config.toml
head_dim = 32
norm_eps = 1e-05
rope_fraction = 0.5
tie_word_embeddings = false
init_std_up = 0.038
optimizer = "adamw"
lr_head = 0.0123
max_grad_norm = 0.5
train_tokens = 570300000
dataset = "wikipedia_en"
Each number is 128 + 32 x the weight over its row's rms, rounded and kept within 0 to 255. Layers, rows and columns count from 0. Numbers have three digits each. The size before them is the row's rms in percent of the matrix's.

# down: layer 11 MLP down (transposed), 640x160, rms 0.123, rows 365-419, columns 0-79
# gate: layer 11 MLP gate, 640x160, rms 0.163, rows 366-419, columns 0-79
# up: layer 11 MLP up, 640x160, rms 0.164, rows 366-419, columns 0-79
down365 112:163104155157086120090130109095121117116177091084134154116132094087116137119077078132179101101226120095159127124138115075082094104183138061196160115092139056117107117121160163176119039117101123110163159114193102091172130052114103155142153103
gate366 099:060148144073112118124066129115116129129166059124121072098158171102131119133123154081150089065089000139154149116154195105102137069145103130160123140128103075136102085149107122129122179132094113111074131134124117153093093132077154121184123103
up366 091:093148112030119145120128159122168097139135093079151088092087146125141116109130164064144103052126011147120121151146165124112126060131104105130139123120097128165121150093169100140155151174076090115096070129112126134123108137126154090139149046
down366 089:177083127218111126097153097122093134132112165170140136211129073157101129116138122145116161163163246087148127095083107164142123180135131175131147149174155123105137129162125166093113081106156148123174131127118131072138172115161123171089136255
gate367 105:072089154136150117151123175061128099130149117110099139092158124194115165109075115162076148152152096106105087109132151107095126188073170095069156170115101139093151152127180106134189151183122143149099085093102153085126162082107129075106182100
up367 104:179172147129132131140114116083102114118144114127140166131085140103148128178148116107144181097069146192196172107133138101121197086083201083111104102143153134137139129168096136132095080126118124132158148085131173133081129125136144092116145110
down367 109:162130164103207135130079133113084079127081201120120106086153143085150223131164122116124148138088118128072196104111115092149145146101188121036104152151109126120158149112141097145131102129155100160134154102109125146106104139126121134153134083
gate368 093:225127174146140083188125092063161143129131124149124106058140077185114130121112104142192118135139115122124131105119098200112189100130179033117110136131079114143150164115089169140117128109116125094181129156150173098134106162106136113091160083
up368 117:152078132136177125137118092160126179211075080116151117164080143121148098108127097173122166126141166132083119107118124158129176160150113148088110104120112099103127168084140189143137089089101159112168156080100139130149109085107071122091132112
down368 120:160117075153118146144107102112131124163108127211144129153132132097148106103151125111176139095121137096177132153139140174182122140153115176099141120167121155093136180035165156142141151103113156154132139133136132117172144018086139173121133187
gate369 103:146137087171130138147175136106107132150107119119119114131104074124108141101119127153127175080181199129182093150211136148028091091107153100135105128143126103071128168137136147156148148139106159131125118090128138132067146155141131107107144115
up369 098:129087136119119109075154137085111133143171156055109173033064124148140146148177113090128113104089126171145086106120159170170126126202136131123120109059087189130097137077166094131164158123143141112128113164121097173115144147168121124106167136
down369 098:108082127134140136130149152154107108115115090122115125145156093079124071104073122133124173151104176125093127160149168125067064094076192146148146158168153100114160110155109138162123136142130144133110118062123178119202184125156122102181121000
gate370 096:129059079068076133195091148131138138164149146082124125112135128142104097097106070087087061123150113156133146123128094111089144088151137193150186138149139111125141200084149166125072103110162084119179122119154107152137122130163144140199085113
up370 095:147119180137112129156146160072166113125129138107098122152107159146161174123128144143113173100162050098069131189133125147095145092128092135095091154096120131073108170135151130142143196122160083123107107144147132112135113114144075038170155105
down370 093:105122059112123132200153134143094182171164136121151105148113107170101145106137042105090119137148164115148130100118106096179116115096121186161150132133137158158145146120085120145145081122171074131133127109115118083132145152180158145150072112
gate371 098:130107214197120076136090150064127074155114119102102166114128142128138141110124086124140089133129131152154137089124156067107175168135164113114076135101141095110146131111121112088113162126136117110090109086128150072152203158119073096089173091
up371 091:139118158104073153078149078089123110117134169132178112071121191163126161110100129143192091132148130073151131132173115164106099145114147135104159157117101111123096124089098153187084193154138133085121146119165150141153180134111054134077154153
down371 096:166119108151129145120120105163128149072130143136112172131097116060124084125187113090182135178124107125089118152069170128156116078182084129161134089179162091181148127138187140120133074165207155156123131152085100103085103095185096157160106121
gate372 099:152151194127148161142172144179101106114124142161107115152135118098083153141078163120105087115167093067112091144163088154079105081107115140088152116108198098148141126086174119111186140092085076171075176145148180136146118107145135112144193105
up372 100:184125188174125134130053159132104104188109100116087151124162085102125134111090121156129117114149117109171132120175088173162130142129119171146168114115119188167096120132098156183103115118137101145158188110123145100162119184139156148176175134
down372 105:085095140136168163139129143075133152142102118078151131141154143133172103091117095142117199150138153096134140148156151132123161193137097125175132115164111116170051151087131162177073156102170090112191115092124074135148086127130133121116081086
gate373 091:136042128156100153146174150139100148115172156178132140135110097085107155121158126170176143106136161174070180165103175129139123107158166074137093187124115137103105117121161084124115127138134174152119135151126126146148134141184106088114106128
up373 085:172092077155117091118167135133153163162147167062156059182125116115122161183180092088152109131092107094125115192101195129133075075151172113089153118115127180180134147124145092131066172147151110160131130150097111152059110133131124158165067153
down373 084:080188196090146160170098100137142092151099081135085154091145142171152109087127150126140133128122126129134123090187098160138187115106065106166148132127123110087131131142101168097166057090112167079148126125153136100151130124107148129113209145
gate374 085:194163123093107082198125117061112129080177120160071134113182102123117159181094164167148093115122146095125186086126161098144147137094125070066138155127143106110132120143172091165087120179100125124166149163109161138174134084107145171104154159
up374 104:141118126073020080158065081143076124151145107144121124135165110160154144062157142167177168141110141110147181100154147092145147134091104161072152102167109099131076125136140125119120123099127127067169162175143139177159117123137144113086134161
down374 101:105118143137108142099131120195133148178099144096137155141099120163111118098165109091121153101153147141122095128090138178104097157152123212110130068130075118147129129082112187129176119072181072126078086129181126123083092169177135090186107221
gate375 096:134144121091144189175116145109132152091149080124187104126157169106118190107098128188136108114125118141094121161207127088148108158122139108107086131080120097115114108108125093132181062128079103159141099143150133156137087139213183089160160111
up375 101:206157190087053116113095171130156136143123229128142112095164109144109154161113168144096116097131110115192167086124146121166109148079085134147092110125099121078142092111096074141147156101112125072143146103175110110141150160065111153132137123
down375 102:137167090136090111123165157190144199147125147110117122105132133129162158217100145143105135088124153134152130148151111137154125192154067189100147127128124152156098143051098057146085156065176126102138202098180148125131129126157065138067150115
gate376 104:068132177142164124161183161106141151064076086084123103086114149132109122190101137061076134130132129187115127131108163110144165103118112144163149153085189138137133157143166128145138107129103198165162157138091173045116147163113147122170146103
up376 095:117151118116133140075113072166131175101162106161138122185105119130111148142111114091109045101140101160142105137104156087099105089121125125125137074168142157154116040071133117141126114103182090132099158122132114057129159135115117058138137149
down376 098:171140115134119119124104166144112104114087143139146143133148095131107120091114096195164102155123200092156205125138109131106096135173077100098101077180104156138086102132131136178138175081170087108104126150140136148138084121146125073201144107
gate377 107:111155140117150117134175101124155189098133164110126112134109194161162160165040121102088113133085154099171166092107131186111099090161156163155163197103087154128142119052134138105159134124160116097130168140154201206140092129086080095153139092
up377 103:136148189112167121106106079091125163220189114098098102150117155153124134139157144081125137107079142128142117130091180109214156077155139140116165128172112121159145126118072134133128117097124144162137151123125156087103164066107091106110114135
down377 105:100119139132140108089112121118139154138085070160153115141193118169141117099126092098180162176149128131084153081147087084153132105167084117082179167133103128166148149105143093122111168145114154092179084168105074117207117119108161104140126065
gate378 104:226144113124142099176133187119183172137125125056153131105174162186143147126075136107094159109130115158115126123136160162142155138132116060081146164106176049100137119125138148180103162122113135157121110148063114156101154104155114083125140076
up378 104:144129160151120075102135089118181111130210181107107122133163077190130154142155132089117084169129141111170106133164163130102092160099137083090087097106095120112139127077178147079165132138053101137073091064092149111120149147102133136137092137
down378 107:065141107123089144115133091096097166134136099170136200131136119188140145233132122083094090198163156156140127125159157120096132148124080082156099073124120111134152134090189141117142179129129152128135146148145095085113145111076149100122100129
gate379 090:153155149091149064172106114174156163121057166119158150125194176129101099089149124104113035151152114180089153113084124140117118094111086165026153119170143121133133126103158121131179110121088080100194149151130129165094146116153126104132170109
up379 096:073100141114142128102137107119066176037105090056118116138141107074189112155128081108155166158159094089120081074141125053160140154159103147162170104122139114071148181093171165141125080122133110129098163131102104114114080154148146189122094138
down379 101:115078101201109174099137116087085155141145077126150114086104137133137121109096181165111174116084164104165099113157105152212129094169151095141098079084140157097123139126067127178123141091137130131104109172138092159135031136110131142078079135
gate380 091:046156118177161127200121123142121157108114061074108112179176098145142089106215095141112091117127118107089153105122120137113127125112102123106096122130109188079099135126122148128118138121121147170071094176094163126101171166119089149168154096
up380 091:112105149135166211107098125083118180121176123073112152102117157137095136113193107157121145117146168154137112134160156161173142127132057110136042144122115099073065108178088150121148126151146130174151105148153129118102136131107144141107207159
down380 093:154150105090139099073135106144171111153100172099161143120117170132114175115077140103174111174137155077166169097112131117121182138186151177122133196150088114165130098072156153096130112131151122079129162127135064109137103079131133157085098215
gate381 105:101089143091110109126134106199105116189146132096102059142109096117089234106135120184182117109126117093148116123109120122142043125201084139157126112113145173182159156134157176122128157160130127148143144092153114068146127113156096105120106076
up381 103:123152134103201143113114108129178134170138054182135072122129086072134111127142058116124132144148151130140105135116113121122105142068084129129044125179168103122114102126105154122190120136050169146110187173075087154116125126129191075106129132
down381 107:106137110124081107151120120087106148142142082133186146142114127201127135153113074152116127121188146119123136148103108106144179192118068135104159124110135159119122168101122164149142074171082181065126143109062129146075186105145137158131175090
gate382 097:118183082125179151186148136175125197104080145140110086136136202116220155174135127137149169128079128153106143104109145113083105072124132088094074174150119132113135157060113102104157174142149074105117169127096123119127186081126163099111143099
up382 105:198138079146065151132131052117167141110147119141142108143097107089137081123158152077175132135151143159120183115201129154173159127133176141136169188128127140182160134112160067149118169152096162148184188143125115205155166133111152088149128119
down382 106:163130104131110064123138146152169144146043137110132129143136112131155134132115103156124088129096135123072134196106062154169223153171126133170136163092100163193148099099157066113144175162144075099126155153152101202102140142111169139094158109
gate383 101:167126082083134155167172143128097147083137192159133128117181165169137128211125157124145146185141119195112079188059090076141166138137127111122086124145190134125178190125154126142151157146135187151111117125183118131173110109159149128178170112
up383 105:106104178076230146097128124129154083115121085135171159108131066156194077098159114140102130122088103180135146168133108122115127124121151143108176162137128082109122085088166113157104080075156100083161146138130134129183126170149073090132157126
down383 107:155105145079169199172128118086147070144126168169102194101103142171151122153109165183134127169090093187127130149120104089131167121124174160113136142150159123162113198095118124107132079151229127137111117128144100108139117194109147148136146098
gate384 099:119123159120124142155135100084151122134140140135139146083122123153108186168125127209117114124151093105170087124147103068109167128156164135095142095148127111119130131147137132108070125053063120121166121190091137081132124068118184128053169133
up384 094:078055142088110071189124144171141115134119157128063079169127129168153113065114102137097098134186148087117115183099141131115100147157114121171132114083151152118144158162130119135138070160159195135127088068160148188163125180139159136128082113
down384 091:153135151151201146114105128077091134127086156130136107085094123113103146152124178177129138101079127149169174095145149081131181143147127182153165140170118105147174107148085166142143097044094115098162162138047112118108099087116101156119154039
gate385 098:146155108063114143202148124159131104145078123065064115138131160152130164163159106108081072077116107172142100144109131096138180091161139151118106048123125155145148157122112118166161120120101072104105113117138140090147021097104188089101144104
up385 097:096096084145117124089136125072122160169084152103177071118145147110120132164092151122104070128171149138150114152141178129093094180115094103120137208151115212105083096110150141103115181138121099164089176168123115132095134137133069142161109137
down385 090:148120106070159156136128231131094154127162134133097156113128128129136095138147161107150095084142069125142186157182164110105116058147131118079147123120149111132160124198078092146131137110153127139095124143177169146106099118167124103144099000
gate386 104:142070112178056149120122105168101119125150139124178133131219145074079131044128147102161105073131159100174100110161101122068145113141162166095130107121187140137144123122181108164163104107119117127199151120179058190104122086102138097120135066
up386 104:158122137082157114162123159196121126131167152062141109111163127149153159111167075116108107119115102164124153102123136134125119161105100082124159152108197052162083147104113142156179152121167155097143204180092158115136113058111103133151076136
down386 105:183088162099086153034140167138160134119118093069134125119168170134106173137122110140111094098144080155126104076171160086067110148112082126143098122151125140160094122145107126204116129079130182135176182065138109175141193181135098111151131115
gate387 110:117126095104122097120140127111126176163147097063121130125092163123131130096081120165127073103087142087149146080104138158081148122131152184102136168117167143170176155159100111141103168151106165101179151112162149178116151103103126135119140108
up387 101:170146137143144131154185130207085149128145155088120161099084178100169102145097099123142150171103098096111118120121137054145082150092133113091090110046163127142135098136120085147151143149157160071118139120083131156098091099161108156093116124
down387 101:111168113227139128116116152140160102181175134176082157118097152162106088119086112164104129142139095141125136093102132079167119149142176143103175144109117100118166087121059171127149135192125130126136096135109120144087119207132097101171139084
gate388 105:194126093147193089141196105122129141114110156158146124106111066148119137166072158158129146150123161114147095154085072106144156156153144158145160162124169114163135167150045125150082147113185102138116157153168189126127165124128171130135124115
up388 095:140096100200139146131092095103144122145116188142140131204071176135123132191113094137106117119172175157138070069044119128100135134162099149167138137115169132078165119123130045147096115148140176133089170119167095112121170113151071128099120115
down388 091:116145150139068110144120182133098080142139112044134103123155107131169114115156056062106135159160117131114148100126120125146121114107128118117076115141085090123165138156148130131116129103098145117112086097089124132128130135152118102115141255
gate389 101:164143103134126174204164123136148133064088107097096100115212117128068123142143182160194103146113080112141088171143077084120132109137116066147131125136089129092149163176104142161129179178132110211094054084128162094095131156140092089092182086
up389 116:150135124121116133117119096136066132161150140148093144159093156170119100145157134151098158117147143113110166123106147132140077133127139150150073137166166079138155078115106122080114141152179112108147157138123163088177145158076167156059140144
down389 112:176175146117142158126132125113096140075195102145070086161152130153087101107102127149087114188109122106134134150118123120164149203079150134124106129185152140113143098177119122160147126130199176099113124131091101154148159075036113136130159078
gate390 101:127120126078130147208146211124185132138156156087131137107094085143200073096100152094180138078202139137121116136166077075130177098111081121141139153143155163121195145133105112181150114131109057164158096112166098113129110117121129102162165089
up390 104:093152095137092144133117149147146209133139123129109143203134135189155109138168122128116079124126119105149126172130138169048152100049154166151113111126074087155206119156145119156177139112095083102154110162116179175115133171111081107130163141
down390 100:111033140180190156109111128124162169185143116152081153143187130165108128132141147151168143168160125122156148108116131137075151097105104131168103083107146127155141096162095160155156079073172106107184126102110104114104125147135122098146118097
gate391 089:129103100085121140141100125142092101145138136172103105143060153127070106101138099108081045089140107122144153077148150151159174084174131104106129118105106151139155131116180122149091092123159085160081112092139156135088097115123161090123162093
up391 103:133128131139096193138109129075099105148133115160132122138100137136156137082143168107146097104114134208120104087135143183108203123086125157127140127124096147084130099113089085167127143092103116161148106091146155181140197112084111050125108129
down391 101:086156145169102168120122144097181103149145126122162156105174100149146100095143128099175160199121153160169106154152127118086143131085123088132130075127167092084139156139100116148132163104113138113134157146172145143168165142115117165146103255
gate392 096:071140124099170108132137128107113134123128114126118106114201085093109084104087169137098116099091149159149154065073128070187174119145150109098088096149129133065164152092112112154154083141138121097128124138171103109147182105084145164093104095
up392 099:155124139113153209103160150161115105097077124148153184137150139085145152076121120113109147136112178116100133160115137171070133164158153157126147101157134178122133065115118174146125123116137124111121083133125126060157112116167111141109064105
down392 102:111117150117077088100134180077142099115065100149127137108129141095105147064135114100164140106053129167149107174186112152069092143084124182134119118181121122130182104147155140102160125104112134141124081103139215092165152123185091145139180139
gate393 100:111106158122112077147107126142155123108119129152132122128170174162080158153124112140118112137087135120122112129189129166108028082129130078102148146168193109147115142142150118130167181143126164108127140154122142146109142032139136138122202104
up393 097:106101118136182124164097100138081094100196103171141127134158116154144156115125155119144117117137064070157117147170134117161116086115169136178035123118056111086075150030144088076139130170135144102093108111208136168102128128163087121102118142
down393 100:082097110185127149133147226147076153119107117143071136120152161111111103075146138136108139156107174054156071078142093128072098130164090101151138142074128101196166101081084138121112106122102210134108108109105083077091158117119140151132153124
gate394 089:131054126114118175127133120121163105219141135148095140106132104166110085187168139167139157151112139168115064145128088118149155128144124085087098083121112139114100138124152096168179130136115137095058176136105157162128087120132165097129188109
up394 098:209095116153152143132176153203143118091154138140150099114067175099157176171091153141166143089134131135115151162100152169181107110122145142130078146104089102164105156126092126109106160155092106172157112104209154088153134143108143163150091112
down394 103:148087145124120153110100136130114116228105155144100106109129132128094109126184123135090117126112183127123085185117087104143106100094103069103113151110145137073134142112144105190179111124097132117071124134076200139126144111165122055122146222
gate395 093:121191132105138144153116182148072138153179077120075151081111067151109130048198111123173107141163120067154129077113114178123117167145115108140118091125107098132087141108161140175124077137113100102127128164110119141104154109084120102147145132
up395 093:135198131075132156149169117131118126122199091020131187089119108126106068078194109115174103187140109131131138135163121176091163146133128117157159095147086159081114105159195142099066132125105124110101097159118148124109157125164118094108200130
down395 073:126094099139107108111099124107138114124090158144129105176122144124166146149066152130089129100114147146140146172121139095135125066121145131106106153143173103156130122125119124116165146143133144149159117123145106124135058136170126130147110255
gate396 096:126138124101127149116134111169097128113099141145169186168142186136174125105109135147060181074068146146119091160193097136134100153134139074134102120087161109168151152143157125100117113113154141195126173098149141140177141120110197141124143113
up396 091:152107158191147132175122171152176128094155153127116132078166109111147133133066150126140046107125133122107118113167079064127134127089136050104114179118113140112163087050162134096132164175094155156087092124179109094143130117167112051128136112
down396 093:118157117096110141137137123166142168143093156165156180178100107140195125105111073082077111113189138150150172118214112116164071139119123112100167111181171124143146091111142113108124073080174119117135157115120113173146114107142139083099140117
gate397 100:162136153134141167146173076132101112109117111151154113103069103124138144178126128129138107165065139119169118121094089153144150146088163143195142116098119113135166136136155156112102119127131100168114115060094112119183113100037130115093146106
up397 093:146119135099147161158255180101107135119159115097121131111105131165118147122132112149150121114130086134162099159095143092158128132105101133107086150077138128169118086125146181127099093128127129118141092094090221091131088124175110084115096131
down397 093:081109199121106098141078151151104152150132158167117081096144144121157147137113176136063161168147145099122161109161154182111180150166144092176120129110108165081159129108126078184151117094145111163138152188102108103153160096154114201193131106
gate398 095:167096131085133104237129102131096149160118125119143123150132130099131156067107154169121089129110156119129114155131128109088099126135082085119175130073160084112142164127181099134196096141129160122129106071143118067226146053147134144073116123
up398 092:146129155182139099104122178074140135109140146167161149127130116190193128154162155137097171144090114117156087108112086176160199115081135093091140126209123183056114131134087130143133111135143185107135121125164167120152166103172191168113158111
down398 095:165113132119131062179142094119089110146118124148131108165137126140153137107110143110124154108125152136123119153139085110135168076149124118067117108095076128141143147127149109091155154104130161119160145121101121080170132108123090056141127002
gate399 092:134144105058118115157081088178155131115147164150123130126110166175156178106139161133163096133155136077087098157158097067121049097151127059081106126109165110093118146112129113105109165120124194177152120156147157167184090169166107116136188104
up399 097:120098173103138182070114107136051142165110063089148115136159132094179189083139133118143160200148126123163135123134117070053099128077151185129027135102068150103127102062116161092118177091068144138131155133134135152097135141153158078129083129
down399 098:128166118198150115076175102070130146128126179102121103149157113142094067096116147138106140118098107166131172133162152140145110126094126152135141125096125151126138108145134165192108112106081097105129180115067117130076109045108136177132022108
gate400 094:132177151130122186178137111125111138127190092124098108130165185135139145108109098145161102090180097106135152121110105111160115072102112121133070143147118099108106160115105076183116148194113126196057085102132178098182067109133123086110193076
up400 112:099125164099143206127167130163142108102119075120158084169156162108103154082072134111124164133204114146098121135106102136169094109133073102086024121133096115095128116135130187131133111179095133177139080096110152126135144203143100088114169099
down400 098:176115122121155159066067132184115101140139124128190080137142101079109129103077137105129110131141136135097111130114169100063121089152108129147076115080176147123154090125127174129140111143103125088168140127140115113135158180174089110141077255
gate401 094:107124148113146162167164095148068147185136145140068146138149151131078139141102109143088106128142151098135101101140061113161167112178133071106162120114107161162136139140122082160168089184132096151167140129134144140175157096111159142109160106
up401 111:104132150063089098170164183143085161196139117098119069089121173101148110134160103102108136186136134181104159125114118153144141160083126146090168158127172092125170160174165132088093126064125153107141207078078159063138138157140151119127131142
down401 110:113125137112093121129154083150129127173117137096151131122134167103117132147163116130082160148130150128138117150156155157179150110120099108161147113147176115148149124210105116132101093131109132113093174113106180122212120123161131150130156011
gate402 095:136126112109154126144126125135106198134112087139085147186134180110150120142139070140127091156132138168149094175095172119095123076170096124107131088075166127147095118101162143113129128185160114133112134046154122167161164135138149143144118124
up402 095:118143153101112165100056194134122109084085097145128082115119080144157115104119138085166137164166111138165089156041118096136155107114125179147142092120141158076077183145167157151138141067128151142172099139116116074118096134139171159142074140
down402 097:135096133156128138190119133100137144105179125162111125137176122097114120108164160080156139144089166119106168067142130121153139161072132124135096125188081132124188094193155124143158090116137102134132153159077123081121087099134047107093152213
gate403 104:132135109140132165169144125079189168136105160126175134128140091131143165118073102118109143192080152079093152091127167151089167123055161098062159088151151131152139141119176098196125094094061084121145150119145109115138155083106211179168151098
up403 101:170167131137097131118130150134091122180134159102130130117110126209180159066113187080152176138159127018105139114134146126135174196099143122083127134107136076094172157119148112134097147136115101125129148101152103133178169147161140167126106123
down403 096:109154185107071132125158121124116112131128165116086150104075140090191142198136162144118168183106123131147141187125115067183094188136115116110108142156114124092093098136132126098069120148145140076136110177206163167087097153095154122148081245
gate404 096:154154125155159164147121066124132092120163130083164102166086119119108183127127087144130119130080138123149081161195177125172136143107135094082064170117168145136131165133093137126162106151081092072152095195158100140147074120198160105128147088
up404 103:123088182101143130066056192109127160139121111124080146116126101186186151092112156100174131106131148101076127147155167142104086109142111150140105120153156124141166138174143130101102060180172087154143121045145078121138115039147124098117130121
down404 105:130143167146155120100126164128131223143093061091088071136157155138165125128096116131148155142114090073072121138068168132108095082159132208104158147172115153107104086110174141164088112103159079155075119127156149085168146083144134072105144194
gate405 103:140147135086167138131123086152153131130119126139115198096149114116096138074096178066186152129145101108187159203089149158086079141079145081167090120112108094112144150111163147144067132115109100169129097043141147129180088088081141081140171108
up405 105:051131144110095081116100165089093150125132112157119127225135062107172113132135087126085125196126158106117098101100155104129100190115105131105133132095115111145119110064135105142103105149160143135071121137106145068062123107126120085133194141
down405 107:119130095090121148141075080133105103141109075136141095151140088147147118152192094123108093198035103072132110132157154137163089139111076120147134094122138156168148070108170089181084105176145151109087132149174126105133123143123104127095130124
gate406 098:137148148111121128149086125115129137076164137138124199103120111131114102119091140182145103128134151122192187114146119105072136148131171133111082155137142109128096089207156088194116183111169159127140136126146090160198100161131099155104129096
up406 102:121179119103162164130175138167135145087127186149155154153094136150156114150110130154157124144093087162079073119106119131115149118116128151104100112155194112181158192136202151135163125127151117119109181107140110144175124162125182173153191130
down406 103:146121077169145116140144092130156153115110118112162190076167114160097053172081150193127125119174183169122167083113125096154146117133151156074141102135110126125129149104134175097135150139159155143101091090094122128129082143118074140100138116
gate407 089:067107112145115109064133074138154152105094168166087178169088124115119090114179122135071152093120157164159153129194175133151151119139137163153143121121234118135099114146117151114132150093144139011105186172105086170142136149123114158110144155
up407 086:106143075109159123076127096122152174139078150161149084119121120087088087177231152158085153052134136115126137141160099077099135113091139164135168115131106152137139121185162124079094173092150121124075126143100137145135081108114090155118112131
down407 079:161139141093105159148135192111135109123136079072125135100130128141166166079047090103162087196114136151109099118112141161145112128131109122115109140119125125133110133085161142171113102147132139137188132112168148140150136129128164111132158255
gate408 099:195100084127156096139120099141130142133150154120146133151133160176149142165136144171183136133145108163150112108152107140119098119069119119084095150116117086115113091182133140088122072119135127173105116198114091130139094151121095166050167110
up408 106:141140131131150084101074128087168082119133119087108138135183105140127124165130097049166151128146104109082152120120116112146112117060055138128137129103180096087087124133127055185081106135198182127148074141112150130096084135157109110165162145
down408 106:080063112110159122096109109065216091075135102133110173168134097121087180125147126129124153094112186130158077115142096108132127132124075124135141088096180142144130173127101107146185131065185114167181180151158101099113154163155075117182116107
gate409 098:097105103117123163109154127171165117151084160094137169188144107174111147106129126150117105103146087138119124158095201143163129140102132075096155159116101143137143071137142141120129061071120087158121126062192123116164085103091121133150158073
up409 106:158153206108138149108066050164191143112162196167089165119115081136130140177147161155166098071132114125085080131116138129121139140087140111135103092130132127149101142100163138157152130074116173131151130175162095103049093169141149171151129128
down409 108:142055120100149123140099084121153126126201135178077108119178140112148096113112153142190114136107126088180109153103015150147167108124139114184142132132080105205147099109155129147097148164110132109144098174146115082084137138120109157141132148
gate410 104:116144113094087135118104081120149146152149122132119055160137129120103152140111128110094152108202157099120130109128078143100155117154118165105100157127130125128200130207162142132069111116107153162131120113142164166167106134113145076168153101
up410 106:146107080079145091112141104135160133065173133095118179072184122151124130108158109073086126096135150088135133113127144080130144130174158113049142126131103149148143071145163140157158170151113136124144160153112116110172110181164163157166183128
down410 108:134146128152110120127144131139140111126169099128076122132165154144120154128142130093106113143144121065118102139105088128149189114150116103143110137115104180146135126100164143137109153152173130150176140120151092201143116127097100080119229101
gate411 106:166144127070078137160133100141099067143093155168132152103164192094110092103166127139118101181128099148099191111125155101129057123159092084136093153184159120190130157098090173163149091171157091119182116136187163146125110120137091146085214109
up411 094:117116120115056147082108147120068167166017170065109139150129148119101114054172098181183096142186101127136135095117089130095143122095099120157079138122094160189124089086185147103154136132163084114102095098122100127145186100168113142119154122
down411 094:141158145172095152205172044130167115149145111102122136130035129184138112138107128110093152124164116095135118147112184111183069176142168131158136150078073086078118141101178123148105139106111102096127157110083153053193106109149183159112062166
gate412 102:110160178109128129125135142137076102129112072150150165146127137152064144105162126132156108130148135131139182146110171126091182067170184147094122159139153157136145113163127136156101087124140137132147153109178087184126109070117097082124123076
up412 099:119082092186162148190128115160137169065105103112170117150157146225070118118156101121098140095155108097130126109095161110153106174090131104141164121099106151103087151093119124135172136090151101087131124203136076106098146182125112063092156162
down412 096:163105128196146152116157111067152112143122146118148092153079122114123141146132136128118142143145103100161164103149150120091163119165156153141090116165117168154081142133064189087117163113142171140124216151104119113195080122161142113166150071
gate413 101:184094135146164191147078122115188147173088115170132151088128112084165139144081168185113127124118082065062093191191151081133128130206136133157075106133061065131058104155104127111141167135071124186170098147148093153148104113129166131097141095
up413 099:122145087076178191144132131153168141133116119125117176133102133152135110142128107137154128202138131127080127155120120118188070063178104119117122163111179091224091176137154144159138156106141109160134192115123142120145140069160176216141186137
down413 101:185139072101135174114140141106145158173134126111127072126123138099129135083115129091075106186160109147131163127150055087157090155109147187094092124160165101114070117122147075079138156133153152084123227128097149077138134112138156111104100189
gate414 106:173156152113118099101126128099179095137126088107130132084150156177165145112123139161142123156133110133122145132101149210080159153141133124123095110180150095128114117188152090140094113113184135162168090108126132088113171115118074135122160078
up414 101:125156111172130140142124105186167147086122123125155109079107107137169130136134075133090094150171117078099188109131144059100161141065109141110079173160157120186095136140099180095075079091094087133161145132150091150136087126069114069130131146
down414 104:129086145157133143110169125139141129141117161078126087174145166092088108142169133109149103140104179106109107104111117115131116170084131082170118166184132150159166134120137149115087120111146132053134100127088102154173129083106093095130124090
gate415 099:156191141124044081108165121109113099148160167183108113136113127150063137133175128157157066142151088156150064143127117177127081094177091061132090158195169101188152178156146147137102139147148088149115141148152125097105140140128139076104129088
up415 108:154135141099164170093127087183095140123125130109182094174127123097152117172155189098054107089121119096060124091129171158094139104109130163074145058142216141139113137200121055098131095133143071215183174115109159123141129132123093112149166112
down415 113:124141103095072150075085121177169132161166140129140096096217101138127141189150171060089095178129135070121118102081136170144118107124151135072118119221157159184134090118131003138102122114129113164117156161084077100127159105149107132167152155
gate416 107:142099195117173129123132143103182129104179129110086118105116078157056147118119144155116130116053154185105185091184128110100120134159095115093168129087135092120211149117126076145130111127087169106146117147112083051136158112107078180078198091
up416 099:122127091137167151135113124182111101096147126119122171109146093152104128072064146109169102165186161148111099105116104135135190102133136055114161138119134134083159013136152163143153081167141152178073153088150126104155125081131105140139127131
down416 104:146163100186131188162114119143156153139118090173132095145148118167088098080139090083138164173161100127082082122121110082119126132111118109181150112115199112077202107109169185152153070175127133138185073128139121201123105143116149161150165115
gate417 104:131218141112140156111153133112135086187129125079101149115107086080066124103105096119110117130098122095092106138128104168101080119220120109123090180077199074114109167121125089121163121126139167160161062119127125137182148120119087147126138075
up417 106:117144106170081124043136042098106126088147120065147130145108108147136157184120073150099060144139127137180137142141101150078137128079132163074079118154140123073103156111127136136111099080154152125124109159096122125131150136123157082158090138
down417 103:075154109190143154137117109120177090110114081148106183128137142118134153148117122175126131190136122098145121127141157143079058148100103100115134187121133120095210113183108139173180071071118116148103092084143154150141207118135188100105114093
gate418 106:134160163087138204156087118121089167133138114073080124078129169147131111117141183133125108146141126101093158153141129081061126093132128110160129174142165106176078063127185125096120146106182121089110133081120125134153134095116111117073168089
up418 106:066102139145126068079142144110123104135075118149118146117171195131161120119145064133121181086123152096177096122137054131102146167100059147145120139105184168150139127168137146153144155125124123103113134104133084145160191139154156154118191135
down418 107:128197068141175108089199105140140122119142086140111122108089176093120118160139084173123101087126076120159115098152122210082134154077120128113195141157122140113183148076114157169106100158121160117112105110100194146141187132097145080123150088
gate419 098:159160155063161089105126146124106124158160184148138114127124131129136118132035142119187105097109162133141166164173145102080095123106134123124068161085120078141128130104116178119162131156115111206125093106136104171192117145043132103158142095
up419 107:100138122196075173167180143146111139150194104153145153084136120046158120128146079141136161158095135127118088136088092102135118141129055102088087134098131126107116167159113088136111127100119122129100114088091046093137036119148126117102133126
down419 102:146148073150147165094150119117150118119157093171172113056099109100135124154115103170199181090110088152178139152138154100123174210118122143092150145095147126122131121118128112123139092112128079096053100055167104108120085150140095136111141074